config = dict(
    norm_eps=1e-05,
    qk_norm=False,
    bias='none',
    init_std_qkv=0.027,
    beta2=0.99,
    grad_clip=1.0,
    steps=3774,
)
Each number is 500 + 40 x the weight over the matrix's rms, rounded and kept within 0 to 999. Layers, rows and columns count from 0. Numbers have three digits each.

# q: layer 2 attention query, 512x320, rms 0.113, rows 496-511, columns 80-159
# k: layer 2 attention key, 512x320, rms 0.115, rows 496-511, columns 80-159
# v: layer 2 attention value, 512x320, rms 0.0933, rows 448-511, columns 80-159
# o: layer 2 attention output (transposed), 512x320, rms 0.113, rows 448-511, columns 80-159
# gate: layer 2 MLP gate, 832x320, rms 0.149, rows 0, columns 80-159
# up: layer 2 MLP up, 832x320, rms 0.151, rows 0, columns 80-159
# down: layer 2 MLP down (transposed), 832x320, rms 0.134, rows 0, columns 80-159
q496:442486444551480490540382561514479551471532417550518462577470390470518581481534584479469524489559551419479504486446545563493548494561451460451454461532539554514515552515501503476466515478495521438495513483490533452558534532573534442508512466
k496:521474505460525484546461432454472508460505493473525571504532479543493455513489482462530486451485519490525498474500535509502475600546524567551479536446555536572534442493475465565473511488492578458520550597457475497562555514549507513509433483
q497:517502483534450532551520474552427456533471535544535476566561535531466494517582483430482460454550570476474495504490469475496474509500445492477538487563485487461524478465467552515447566494468451454498615486482519474516519482475456468473483490
k497:456522561534489469584483499484523568493424544548495481510462554512495431514565450476449575526495479358530469502502467476488565474550531535570542457535570545426501538556553581460505563484436516557484506475537446484547446496477564534606465468
q498:440417524509551505514506472422555440517537536502506510513501502416544526519541581566581482555528444449547456511528502496418549537437528534492476491506592476401489531507467532533440468535455493506486513552538495514524508451468559559488439491
k498:486473539559464471422479458541503577463426435449473485515505622541495517547536440505473564490483454513416551483564430516460485502461465536501500393455495483444519497493553479586495484554521517557412523397556550523511572440518568502519477489
q499:456487471463432450435555427511458502525512493495406497428542531513483518465463471492595488527496424433483526492530471515456555488581454534474490437503475503471463501455484528529533433567484555449473581478484521512539484512474543529547465525
k499:475440490506451475518505487516521472449499528472488537400518491498589407479500521437501504536546467460465413538505503428408457530547534530531409511498517503534543528469474401535483500482552499502478456439532530487531507606539540538554490462
q500:515437558480490490489571473500490449482583453510453499562526558533596491416472435514486462579513462412547504480526436481496441537475493483504502511532533528524592438494501587513470450572574563531443470512520576505406483588439481464449487509
k500:472507480469518391552522567548482544499450518491531505479532524517595456478464603498521513576468610542554513474526514544473527544484574567457446508512491551463465563472510461542459426387516529456517568500509558432542553573438474463538520473
q501:495500509498462499507497457592457413456456464480430536527516534527514461496543531449492524524501562546526487483520478428468533539443435486584534542511462483587492487477496507426516440448555538543581524405526446502523550425582494568470512501
k501:483511493433516508430498505517474510464504527468458559535410491398505518507479476486382519497511483468520540509487517466543429587511438549520436456557454542490476483491475505452520453555515563422468529504501510513495429438464545504536465537
q502:547446450543517507462554506518545476469517509508448462490452436487486462506433520445412532461491492441507492422515489420453508503466565449467512452492513491493446531458468591505430558463452495517466462442509532464504547579539498546498537512
k502:496488560547565514499492539517533461487447503489503439508505501522497536444555563423538504535507417434469467423469494462489527441512479572526436565521549525496402490447454502510447613503488547525444523469521499517480542558524542520541468605
q503:551555528475479504479490482514489444466481465467449542500536542464475506458472426428530493424433501569515477587510578479473491505513528489545568471520485450440462487414515530471511512499519508478428483543509459518580549561433472522520506524
k503:449494437492511547513566484535526496521465496475488515505545491562429465638394427481457496513491470508439478541561415513549495463490621514581507478588479481498459414486522451539475513570588517515562411507513514461468498537538477534451543474
q504:464464488526446536450500538501550488505562539575452530426482586623523527547528502487441547501516509439525531496466417414543443570544518479505587507490446491528522455477490527554476502549393547485469512448537525476491466487489507509493481491
k504:555437530443511550497483514478545480509508487467521525547474520552605467569558529478500577496582512511455498559585547467462467519502543541470540535419442527504460484452478469552518517482531505526511566479506508553450531472445520540425445501
q505:487503496480405460556493491557502598500497513482548528485562465590509484512523486483505498476441535510529500506457542509500521491483499525446514446529458533499506494483431467490547490478496439512514529506581477529512439461503483494455484491
k505:530429458456481501540449475503441482551449537463419534514511405532505571501522490471540556483517493508573554455486475470496489498521416521512545551528496519498464442435523482451539495592538488512566533478478460493509512486519451507518412542
q506:497497526548529534544505507466484465497449581403490522461494448484537479475456493523545509470530521500523397515518550449587589501465567479498508545456487409499551589455443513488571460514497494508520410487450560540487578450523403499521457516
k506:470467480611426437544504480489509486492471481485550494470518523455538465499465518532496457568516500489569506541556566436536533578441493523510523489589487509468524515513456560447393525569569483521576541522472593526521463507475469505495463529
q507:492397558439453460490561580529470487584503556467514544499449445458505517529568445483496460502540484524488537484508473465488481467488541476494560516526455486513537587458523509513580584433522552484459471480522515479498450508473456484497569485
k507:454485492470547539512555488391463540568568530425542523521412524512524550535525519540445518491522437520464506425493465503489556426492522523493527549499469508557470558479511579503534489463465480473500496523430549524524477508526533425456469525
q508:459458534508470518501453490572513442568495413476527476480486496434547458512483417541578486435508537578503480476540571572479475481467492556476474540481468492514465503439431548506496490481481473512489515394539540579527462554482542506420493469
k508:467488515498506492402411419447469557458471496458437447443423566526517502524468484543496443489465483483441452431514515531556512499461482548520469544436461538539549490499477517531449504444505447490429430496430511498568516487544508556543537499
q509:519541467482497416583468484473456466465457554462509560569470544409482443492512546521472522437445534448506499465543548536568474503507458527513484462451514510439483467499504497506485507559437527533425531530457464450527423497539456517493482465
k509:570508521471416474526519555507557583522479499552497485478537491484510520548546571509521517498505510478524419472549545515497453477536498582494543517441511437454475512504470429483555526503493455582444500554496508455481461453560410497508520464
q510:555548507490461538438496465608558555484462497523553484477524574507448517548429441564483563485446474549480518518476517481488533556508444491491491560449486554517492453448516561473499538502507406481531496443517549584491502492529437579475431493
k510:502471486485539487601523505506557403525395484524488469466518517498522505485522537546565537436525471442534549483429483488446463504481470449539525513484500541500535543499544520486508450463452445475545451490428504552464519455573571545474477527
q511:459522478393501521457435471514513416487555483483521506481439450539447508559549500587512524502549528476528457415494497435513510527506433394509474494498435550392555510457464484507521527479474440526414421483426491564546455526474564514427526515
k511:597443447479490578452489503456580577403478515562415456453454435571558489545489426564454465513546516507490516414480453551543499517469449474437465475448490481457448568512515515452511419517490521556510575462491493512495446434480493468513492505
v448:536517485546489499436550491489535522487531545460487476472483520455478478517548514489460552479516491527419557477513500542501464516514560513503489465507514460485495474472439605462510550515505523527435520489513430457479525535502539455492501453
o448:492457558451440472526505521550472524482490511486515557573504454563521495470487432510530520529447556512492514501491496433563480455585463438515532488546515530538484547478441471548584490497550476488489483493543515554556445446520499525506433571
v449:554505528448593474491418478495507541519495485529493510535448451509490555420545515520452478532462460551540509550505444342557495506464541502524521482533509474460466463505478465462461390555466494499603544369522520504598478550552556491483433493
o449:453570487544523536502504474535478506472509561533496472435524501558526550494497512521514509471547519502493491390513495587471479551559503449553490531472511517542553585519577507578515516491582478480456508575542509453453528440456448535517498487
v450:532515506457423511525459565529557465541482516526558506453506490461489462488481477524553489489525432454582506504467554491455538516497475531492480567517503491517493507489436512428519471496506584494579504490445492484518430486500553473497512472
o450:467491548525585508486543522484455526536461488524529475554450469535490528487515515483506486557452512541486471431500441517522469473507490501522577418469538482516508538489505488552554524497454454456461479537557445462472543479464538505472555451
v451:423495530463580496474471499565504455480498517475518523474512599478531504430508450513617533436460461534498530530445493454546467488554551541462434465453443540525468527505424523571443429434461513540570508459501555439470454505471517515510522533
o451:551543477576490546570541465491501544467495504478491530586452507440505508530480509531424453503475542537471482425495539551420588542493492532464472536498491416543471504528542472464467558516572524456433490551498502526517492535447488433486423462
v452:579515526465460502531464526479418452491487517523540520475471462471598555491445482452509482516536523481472478550508475504482513430539476534510493507507592457505476568478534502529485551484467516521498416430475518523468461535482530441437462535
o452:448496529546466505477493505516500507503457447486507484491485525470417521518508519528488503478535412494525446521459545469430505532488519398424509439517459481470502500517499465465504423527611514500500503585529502554569592422538525560583520463
v453:439498562489499454439494470496471471505557501525482463499534597524510509516548504497500522507432499492514450520483504488502521455497458505528526549524511508442488469514548521540446397473455500505453532501484478541494460478464479537537446523
o453:510505491458471533454548480499545534502444494563508543524510546540536548518476521482547558550516475537457557459523508568518456498494436538483525460503533520458587474495503472518524559506573538516479492469557547472447485496532494456445564439
v454:558461490448628462485505594544522444509547512565518493495484435485450498500553493545478562526508507542510519494479528450434571499443521538529584378536498520536488535537500473490530457464512515480522523502485448526521502569582428536484452521
o454:464518529441381523515503387512543508472493532447459458531551538450488560551452534485506516490429487476519518492446490504460475482510479428521497543502532439476424478473506511510480522486483467520502488501495556530512482424504538536497488490
v455:521502495488505464516479513501498477487538515479471500486457523475507472414474520562530464452546447516524488549454496504529476489502497498536501445477499491530559552511515483449481560541503473513450520508507465459527470476509559513520499481
o455:460580553492497509504577495540500505517484550543520490539518519516553550534476444442551572514513519513480465490524510441458499531509517536503493582464619457494472515544503523517512474521578491469547496502469500556485525512512446513471466528
v456:438476531528501453558518512483510550474465521468486486558552496556448520514457466533449576421515489493572455521507485493520432550555489510493512446523483478566421443485502550488495479553487536531483485490477459436559575520458542477428535486
o456:469479451456476515487494490544527514487564453539482524495471499549515480536526534536564441557483526500457575441540491483543529433475482504540538597471486543508541490531495515537556450474507496485569559461576520508478468540563462602534480465
v457:570423507384458527501499452614526434536487482441461506486433422500471567435461499466555507469541488532503431533513551505499557470500427537524499517486465481501484489531536618486495456538503471524449381475493486487691402492523549473478520542
o457:551548558603554502523534538495511580476569567500529532472503516466538489588515491549468530454517517519481526528499541467474425493492518516466463573480452473567556542458432444549515496481484570448520571551437555570443580454468457540516483534
v458:488471467490563496503444448562501618425522547493486539535481486494471419502486457497512540453526557415539514450465506460495510556493547524525490496457475526421502476475415475484500504515478551474490532509457477455467518522479568529495416522
o458:478517490448496532482520482473576477509609473506490504481477537540525550527529513505407452529421452607536497551525498543548507479568492467564533409491499501482460559532553512537491482516460554460508496469570567491529545552487466466519506455
v459:554473442441481492537577467417535551525519492525484477452537476501487448559395541441484596393444452519467463444528562582527482421575491503586420612510488510524471538396525515550484542453505497483526535424511551480497529481540537472526547533
o459:477460586557487547462483571529564460515538486430516564525498505519409562543521532494461471531537520446538531575546531450456543538462469485479551452481519547505568416534514461494516482544481485455535548514549496547492468481468501498485450465
v460:504497528506498612514562536483511484509544496466556499505419594520567432493481529475539470499471489487501530435499466458532489399477542484453508460447471511484546417478491534521476497466473452496450498445511516554488498494518521458511577494
o460:551520503537484464477443473504506518518511484459396566471540467520476562509548481465452548542529478446516463514444524533495546563470477566498438531510529487541501518482530443468504454471526591526543554468463423511498441519484526558528422518
v461:483487521483501483515466519479541449508542481469484522522526499466562539459466456487531506534531537525458437529483504491452547538503554482576458508475610492444482498486476527523491509462433586537572463481490519546432534484513564540490489486
o461:493553467545565488466539484516468478531409470563566450539487482520533514566436589489517539466500491470490473501557518507508482504526436492444527520466520466459525556520477496433546481511505458471451488541488596460513542504467470433456613560
v462:570587486570506561522553419453448446541536567500543503549590471476474516492517529454497518425442516475495481507453494421473497539537572440567525503506520484528476520462464491533564533514507518579540573500585476541515537568600431418559501474
o462:486410560473499496519529514515511471537438401503456495528492500476522490527505489570490502514503489495513443435496547460464527511511539554422504511450498475475452445571564535509431467582553561500431468514485531520511455470432511455553452515
v463:561473496442470481515519518465505449506468515521461487433483464487530510450521444491536450502513424529492501487475466472565484531524573500486442523506527503481462431471455534466520562461485442486516509511501456526484482492513425475496491578
o463:488542511597566471443506538485459519534500503463531494499506538479507480519518538534497504537404495499481505480568562555483544419483454495526454471460513433445505518511544496500500404568536531513471470504539482516500488475474469457510518447
v464:559492551541527563502514478528518550444537505598487504553509480515487473464457541530417503645536477507471520501504505475503437525565521558507467538524547440458516545473454490379469488506525479508456508558545451462494479516500498538499444505
o464:512441535519547444506512507511527448562495546519518415443503487513477488540503462505467525421413468537509533556491491586473508543470491471497560484542496534483458467497505528549597496469483512466485482479465515534559467432464511503463542515
v465:534549487500479511514527544514485504532513515570444509497516558536459472571452527483530509546432524530528534448446585449449450505502488465380475422528583464483491534551555476483507522484547519488467522475457517525488481529454501462455503526
o465:487474478491564468489430421539571488580521552385469438495425509444559460454489482546461487438553486516499493538477455473529535449495538478508479582464455530505577572422438503557447481500429524505527512445494555459531500482550515541564520501
v466:503381474478490532440524569507448539547550494523598479442514535476511544493541532509471527497509540524537469528472482481482475493446489481476439517531505526499536559449448508431561545551422460533435491516499448518453531482506537487500492504
o466:508498480542427525498478457421555511554488516469486480483472501508528448529438501517506481454537449482492563517558485505517470437495511536547532481495528488432464478510517511584505442460497539421487519506489577537525492498505502510495538542
v467:506573420501450521506478552437483451486518510480509544550479527481481545545473559485549485555537471556524463464519482496421504489545544565500519517455457469550521539499480481469480458525528459585459419503505448531472481480529458470498473497
o467:513461489516504478444529439536507488558561519518510512528518465478543516462494490452514478553516494401516481532502477474525514496412521459495431479533573547448466444539511495530451503556435549472506605495492509455487538486517517462463487428
v468:522542498546500489477482478495462464551432487526507485516500511534482556498502534478590433454441474523465461496482439559536490506525509475483510526468534542464490557478488492494508461524417496441510526483548475545445542528526482544501489527
o468:528549467528507512513529514556529578513555501480476542557455547486451490463499547500470557511543554464567453508499474488469519463506493536488449480525493472482529486495568535543467554552525485528510494472512513450529506497507506452499496544
v469:511515521481448486488512480536528597440526444538457442440511483534464532453448545532526510538463446407493530524463538472524532453475510503593530517520558508539560501520420527489460521557541514446455575546568464481477546544481487469444528512
o469:541493437592424553483452494435469465509501564474490561538513548456516558521533488493436477510543545560602542510527487451521489529603480498487506497468550474513546486510542406537538484405570517542542481516453464535530454477545475533503442555
v470:477555426488555528499490527519473442544518490477508545404526493534509489515497503514510425553463551546494468555557544488512528486489519479479457407450598433471513535474523496421480475567522509419522558461414554500579408555486477498475555516
o470:478479522529480557446533496527505514535513548555542464481400469521486512443513558479543591524511499516514503480473486478502440527519435509519466551491494509467496534540490435554482529452448534520477472504559480583471532463475507533410381504
v471:491470486488535505485538500432473490551526518510552512438466501545552526433511484467561468509522438469526429553472436509569512493488542457429500493469548516505531528466429510459500413510492502501549453447454533505466491491541522437486506511
o471:519525568502503537456478580501487462529519540498426504489496506398498439530481525527553495478516489499473490489523539529472565491509508515579516484632513511473523491529549436544469532492458434535519549566413480519531487507517510498486424503
v472:451499501463542549561455518473467485464475454460452498502558479491511492508441504529500508519562484579531466525447547483549542528497459543555480492448511513497512452501476418500513517544477507512480521486572513455508519458525474508468522530
o472:510508454528434465421502492533526515532527558503537551524474537489501504520511468497531489461444449475460612507555475431470451475474506438472532541560473524466502511507454567552493444448499517450513543498473526500493497558468518514522474442
v473:564438523531476596450507516486523520496537398448503475520517504540501473499486468505514437473557460539508450533453509483503587526523393589533481482518562521495447508474463489523448518549504485479458481499532500535519534566447483557479565536
o473:490496566507462456542466489521451471498459558494457541505489434496462527498498492474452566523478492496436531544513492512537509502499501467490541587448556422519551561479504431442562483477599503571491508523455488434449455481487447429528441495
v474:549505521497531470462511535428454529487502519542533475560489535559506479470549532554458536553456497549548484591455518498468462529502505541456543499472484556606512460530551518541466587502526472470434531541535517451574483501486498430430497479
o474:471402496492456449545488515491551552464528519495480519492427458519450512547521476466549500491542459509431565451530493520500542476574483506560490495551485456519480472468522475530515494536467489516542455360476468483460534459519508519597525493
v475:541466492505529443449510513482538495503551448576420471535506507537509482555498473488522449566546483511430467476484438463447515479475541534539456465472641526422410522586424552519476533515534517495481473515542501530475439494543486487440520551
o475:501517477501483531545469502503483513585491539516542478445475468478551510456474511531479535416406478480559465494434526536548496513520451524556523545535498463450515482465537483519506481515501498534509508495482477498386516445553542494543509420
v476:544424479497490489498491533471454454517482543555510528559493563466562560425463540443544461488471594503479471524393568465552536472525553513523491527549526521492499510477549505473549573493430567499515476540433463541527470510437529506501483518
o476:508445573536502505473519533548488459527461456504490456568509488486535511527530410477465495553503410546539503491540464518459475516514498460603516499526487422477538512531470465516496470523560481478513530514526528515512495479488468491458545435
v477:477488536511469466514560527559420517458467556504466459473491509522478459495454403441533519527468461563439543509487541525528591569535410441557466525504479531593547467434478441509482596478464504504534543466572460540490436462438484515499467513
o477:531492458509501424500444469466516484455558458450569520474420503462528466504507523570472492453538554501461586437469488508512453442449544560465550477461467588493533513483431501485489473477627523429471446504514491445498522551486539488517524524
v478:473483533573514490520428461544497439487453511513468510515472498502562475534487478550567515513484466481460525501445536501503517431508506512472499544469518551445514557519508593489477585500472490424444490453517482450472486466468516580542522516
o478:511485540476524530477603518424523563417509515480497480504488563467453550484519496459453484491580489495503485516460548540496541520526513498459460498465509396555535506484590475502551535467514461508567464533446510479500433523525469439457527541
v479:486455527573498483459498517518464507521453505553447527475517466516533550495449545508461431483563479526542448478470547493458508512467509529496500515512507497510462547527532539516526430534521502538518525548565499441485534486426517508586462498
o479:543540488449534517473535543419506475538505542484501463529483478518500492527520444478504515554452513547423486559505456495485493473529490521545508512485479496469550486464539486493473593555536495485444508491467446556527488467527448473443541520
v480:430437471548527457500432444504444536452560482450512498501563546448522486460493497489419442566474500523493536544484446446496516524514474541581493480537498445539580545486496492549540472539533521541466475499544536496439482477521484511495517514
o480:587559481497488472531527576478490500505463526533505466486438444597503493574492524469510509510551519467575526424510468502442457518486497499448508477508489488513503482491482529475441572499473467474497510538442537518536497434441521533487506454
v481:507536530487516506545444513512472478546485479465557485449472516494511527548450534436540499439584517540425480517452474523460575540546515465529518532527534581475493460505429548486492459450439489513553547484479562527516534485535503499572442482
o481:502482473598517503476483439452483515502550433509463548569489471432467565442484449576523479565447539502497476456514511486496464421506454512562499481487525496487539511469553495541547539512464503471453417534527471511470467510486512452501532527
v482:421518527475506472497451474513471524488512484493448549494537461460515523536552509442481439488534552546481516460512535525511476457493474454497419480487486494524532496522496514444495479520524531571503561540485518452543456448451534520464414497
o482:539549500499448481436543487505526474447497543460521387510545547508441530476410456493520499458468459522563553476509486523531526518441488540511593506520463496486508460484435494535509506377417528418501526442541484582449527509480400438490520499
v483:496534495513440507512538492490472517492472513541537461585505527485447484512417506504502556493445473505435483469516502532486532530476578483518482539479519520532532419572464478562529480470540489517477445452432468468527461427492466528507549530
o483:463497535469486526469491487477525447500470483432482549536510508486551542453510480464548400498501427503570553472473533478500481475456486509413560532530521511414523555414484499510475406516533509479507514555541538544450509496486483537535474448
v484:436485521525558459505546416373514509441399463556574513570528450523519452511508539475441563579490512480440585545507538545454504473483470489498513410520468531509464470458505454505407448495555497562499601453506528488537498552502544511546470536
o484:558526526459388485486463566560502459424536480496401532437545568540455547477477500485591467452515523469431419512593538535586526497557576479529501568418516442574496457503499545506535460522457537514509473527484491498440466392465406447482506409
v485:553536553470485555550536490462602408435501497581475524490488412461507487450561540460493513531484461539488494506445472441527527496564492503550483525448535476556485441553569469503541443487516539422579497516561491473501471479479538460486553453
o485:514458507571525428485468409470452531559487455424524519452479570573481498510490503502509455520504484521473515490526529545512432474428489505468516527585498469468541517470517506517443564493487488511392483498477507522475529493532447489524505521
v486:431431558527554499521451486485460471529407537450424503501495531541469532453496433557520497426496502521536481487507485462536537523502501465562528484542453447502576508494482541560477439543494420554509486479532486453534520538515537588548514573
o486:516600505516419510481449528475536477516594556534511489520490487490546511546452487493474494499471503529517517503558469585478395482486541490510522532534562539540511461475483470479560486444485551449492538524475488525463544464445444413499503520
v487:484507533504477549501490456503476451501444559533516528469490499519492494496494596424529465446518534539521491471463531595426601414487533553532522488480509522444547506532539519475529472507484556557487517572445599582489457495531480490491506460
o487:445483532498561459510506550483501516567458466525533426462452577518568517495568489559472486515504453436522434513531506386515424532455494459466527506543566514505542534537498541519422482465498519417522453491514420409536546468511474470518534501
v488:434569507459478492482493573523528492452502512507572509511519574502498495473493478527523499548505506482551465528502525513557434504475500460496531508497511514499536419549505567464462429520465436455466562439526473454458493447444598491482582496
o488:500503499520448540554487513470534501473473503533453518446440476567480443507499503414514510504515529415471460444502452508544527531539406447482490521420486496535483480476519444562523524465542465523502490525490557492512498607455462496546490442
v489:504468539502530497474477613586469552451462531455539529481545462441505524491472522473509499490556563476509492499575517435493487519505505482495492467490493470527549478530448405538522503449475577526481480461476480444473443488557473474531485519
o489:387508488469504503515486451440541427566512445532441535515402475574485497488561520532535464508407507526466455540485486474495518484481477463470497533525511491494508521475506523522461476560508428471485493549512482546512560552533518497486594456
v490:519432507526452510456512480568494523542506529453542484539472509509465499476471514522570476558556477519539495496511508474503523468546561497497475546503515517571565468481395521544521462489513563471512523511404540514544459505427445517494543472
o490:469530522505523447592531491472494516480537495550478525519453436497469496538560538496448528485494518479477435478541496476513557468499478502562622506526523475480436506510556571508479552473485471469544483508462490496456494501589569534547486513
v491:557465469540466424445443441456507414428477497450504473531546441489536446431519531511525476540497465567499494543506540453494536513460419539525431476538551509515502608477534557491526453476517493514475484506433530581519532528504457440548479475
o491:478529543468551478598493568543468488550435525529496496486439585430535554528505418441510510508479548480562468483490478530412493488511555485488478534463495447474559413537521433470501545583499516498493487502526471493506472481520524543499554554
v492:520472506556465551530516495526526439456518443528444501492552587525494482540486500527524567582483457454467569463513435522552531478470522503522505477495506472521514437511536548609577523515465544534493494503479500473547453521517415502537535484
o492:574478536450544514546472499469435548466409607482471505466484484515466489518618494497535436466459537554510501522494568491476482496559518550499472510477527484521455490536485495356498445502559486467472470484514502526493513457558457452510480517
v493:542565476589482528524475540560537464481521531500551556513474536449471598495538474554523576493463474517526503482531476497500497497463543516499433540525520526522577551459516547520475473451470447600535505463498545506475451481534391453435571496
o493:475438531423446522501535467496508557474499458483502488489504443527554435465486491476505480526498520513533506484546504485503497525483410478416548430502464490497457477556491410515505555473546557437486466529536497461559522481451584532506498474
v494:474502507507507511479563473571496480527533523504538481509534429514472491526443509525509548503567482411505466528585520471495504523464459564468461515527424467495551477508519497501482472507535471536554494481473510493536447495434519474483492427
o494:523521506493495514563472528444455490476506542516442503459461466502487461483446453486449475433503517482477551489454462571518487476508479510478547436491427530490466526540464522483542474493508497453487478540486520512434569486534503481458486534
v495:462454541495471543566462462434458461453486476527540446492480541576440456508505432498512528536506491539442594504520477578529499465486484496544441538463472536446498471474562534525464449585510523524495533598483536483559513476495552504447449440
o495:576458470518506446420447525502525539472487479468489531489534496517560523551470511552542480478453499495522528478555449552517551469531531494428546495528536478538554494533452413469506483446465493462552514412516471537483540518436481521516490525
v496:503476504569462470534501468463526502546464608474550503471489473478472497510464491518501489541501482504423431488451477433435511505483463461533512458503458533543525530514534519469547504452477462535469471471470562488509551502531488485567523574
o496:529508497488508480458482520532439524458514369473485489482475521519517504389482520486542507527533552534517547480505589473506505523529508517503505475558565487453464491486491517483533510522486503408491494519494464530481467536474532521460524448
v497:479500437517516566570441474456520562521473510454524463489520510453534494422540488527540495512539496530458512504456496515516524476484487503506483479563477442500478509516489534526465469485595515473467555438574493493534454481534460511467525566
o497:520487503455495497548486478492548465428491466525499543593506503544449500499516428542494463540481505502537450483477453448457494534515487469457549566415507531457538554457496493469502519448413421507475441520424497517437412505451519520471441491
v498:461546522449486460535464475501559509448492550480505510433534560506469437490521485481478449498408545468506467508624450479579472529476533497477513577561527494498528503485500503442513541444470466447453422484564507527470527578526605523519538491
o498:491500483545475495550516511473496491493512473493509524467507490589526527466453434546528517490573542465464527503418449483475551517455461551550521495428505464489492517497441565548501512462512520579577512519492593492520509510475506487532492575
v499:534516477510502493518550489517461573469539473540494553472502577492490521555536487519474543495521558478560522558551491532568495518456465504528412474521485438467518422550473452429519540496429486461470476482480431486534604484492488451504544447
o499:470416506586501491464432497501568491469503486552486443470510395591423439538422486433517424515493503462479509493589491482499468479556528478500566534491482520536497471440523541499438444383516544505463526463516550491445414543522563514483522488
v500:509524512510483487511559537497532498550537501521507534430504448472493511551512499588477528466494537556507491499540521514551479467501513473441588528464547516465475505542477545521392540444512505494471519600450521505582513543482473489549465509
o500:446432498526442461444483509506440500535511516471528496524464499497543501494503506499482486513480490473481485481469496576490488515517554531501462468526502501423500504461498488532532474544495539501500464462494524505390490492458607460493529521
v501:526528488472576533426512471484493394545497509546527474484491439470506475503490507440546415533542576526542392514482461479480475473451523440523436515499532528501432536504488502488564508467487534514464422516406525471474458517545492475477472508
o501:467576503528490440498463553542465501509484482420498542534462523488522504461473494528555519476478450509463527440529506577417505498532499537374501488529552434488562553447478533551442550552497476468514529578530463455487572537554456571470513505
v502:496571501495458446480498470557466532475458563589457474538521509501503438560503503541454456528499529540509466488460440519473475459507574531503509548519482459504509538476546498539492578542524487594506531505464458480549563481477523483487517494
o502:504484508540557572453523498447513461510458473506519539452489562581446476462492503449542526550501524449505487519520516488544512515502557459513518441537554461517502489536488477506534449498491515395517520477436530532480424487485432498496443528
v503:463476576444549525506460491514515526487492450484513464461492506545443511490546455483503409575524448535508543543469476518461437585473509422547519466532448500559583500564548495455506509446499549443500523519506470532508525522502456519458544550
o503:509461448505475432517536481488452442475493504495507520508499468484455527546531543519483567472438562465525495466522485484558488479556477529506494539496521521434388396398537484484478466543478474545515550436507480461477551478492442490530483472
v504:441530452476563573490475484489518482480512451510527506470499436477466472416592477511570550462523493496510429555488514508475475472537476504496496459503573511501482556529467530453475581516503467492525479490474507446532516420459480491408490550
o504:501456487547464454536506468511476539499507542535487453520513548444531478511471556528423457548542503504527520528481532502555521525473526480465541550476465486496514525414547560532553457572519506499524506485531486545533530569548434511540452484
v505:552486448502519440595497560497504566512521530505460545463499516484567494515562484480456509470471512532435495516514467494480406462543505449522499466469460491505509510498528492426533598537459498499541496525433470514525479508535548528474493547
o505:427525541484514546386458472460546470490494506435581446496528493533538460445453437560504504519559498470493562510492517432521576552488496549504508560566464534539490536493431514541541404537526498538474514494530483595457506512520462531523505528
v506:491484524528547507456446451561520421443407510512481473476457496492564416509565508532461461526485454512450521502466387527586514545584482499569500463540479543587512428483583499533501486488508532504447471433470453430480442482482511522517527476
o506:413518505493455487480497558470434557471466516514516546438536453479434532516478464510538515511468482426483609432464547505499530395506485528519443488507477472470508551480410433500427521435584477488575523471515508535453525577554529510438502514
v507:430516482449505480440436545500481548468522548414511488497443463585542484520477462446477512509476501494480545485553515430475531563573469497481460579492471564435511471530490480482472433505482524434558522505510498496513548465522515523430446462
o507:563504482487469542515560445457565515500499462595463500514483524544505515527518459516448505520507503485501536516497440573523497471510503415536503440485418529508517493486450588503514526490432387478538492377459507575495495419499496526547534553
v508:565491452525494566433528555544514495530537617515500526559424466562512477536465472479469499506549511499548484505488490491488476453455519534501389480568600423485527526504474497512549481460542451504524447542505483487531443480418433542486525485
o508:487481544502459466519507445462528522474472471523498497472576508475452478492466514493512481503452428548423527517477503496480498469529531486492544451530468535564498501460508576514499521518425502462447454506457544551460472518516506474506531455
v509:442521480513457521502542495589505496521508527524475471518537535473480611508537473471512538518491482477459501501519519468476544437500489463518493551509461433455470559515474488517449524503498459502529489496528529465471504550525449487489531521
o509:452540481458532424495462439482491536527457496448539479455506477463555447522481519535452443476524544559456508505580459501469474570466493533494488421553483532520552494484491496459460467548501530474485492569487483535550550501480501472540433483
v510:475526469531567471553511506457548490464540495472543508562501508465485527492505526489505575491527392523499487532501461488547522501508578462444482464479640465506559521508446516516514571534497483423486478474515481510558495542497473568428481505
o510:581526554487489545516456527508453474569486485498451529504459505560571446493458503527537408490512458505437408489445545383477506577502559429488492545501481477477489551428531481504521468520500488519524531497426463490492482498546532477564572524
v511:453552530507517476506492499522495547449496505525450512496505481515439506564551535500525504535484512486453504451521540433526498517518484500472505446480498524548486462405515433487539539492490507502503418579415528497510481575518473521438612548
o511:565494533528471502535513482541546453456501515510498504434552479524568468440449516485508524476498542453463560503524485545509515494560520528483502555589473451469586467551479475496475474478553476492503585490554505549507566482568481537493410455
gate0:480485478495522521503510550525490481530534506554495434522502575455501505535561553449497536529514518494577488533509439540497431544539503480530474465539474489552491502488564520488480576460520480464534468552544508407490486506500552591541475451
up0:529454560443516428546531544474429448497568493538535584558510592502505504467499473488560509424467486476496504412476518589562500493501505533511502477559462590457576471518442498491549432423500474531450460546485465467541564504539514516494513520
down0:462526418462436458559501545443498541496478567470505539464526561499527530421406434518492523484408478508488574455535507478478464511511436469536606537582452567517535494513472516434509500489502549522485488508470511501422474501455463425378462549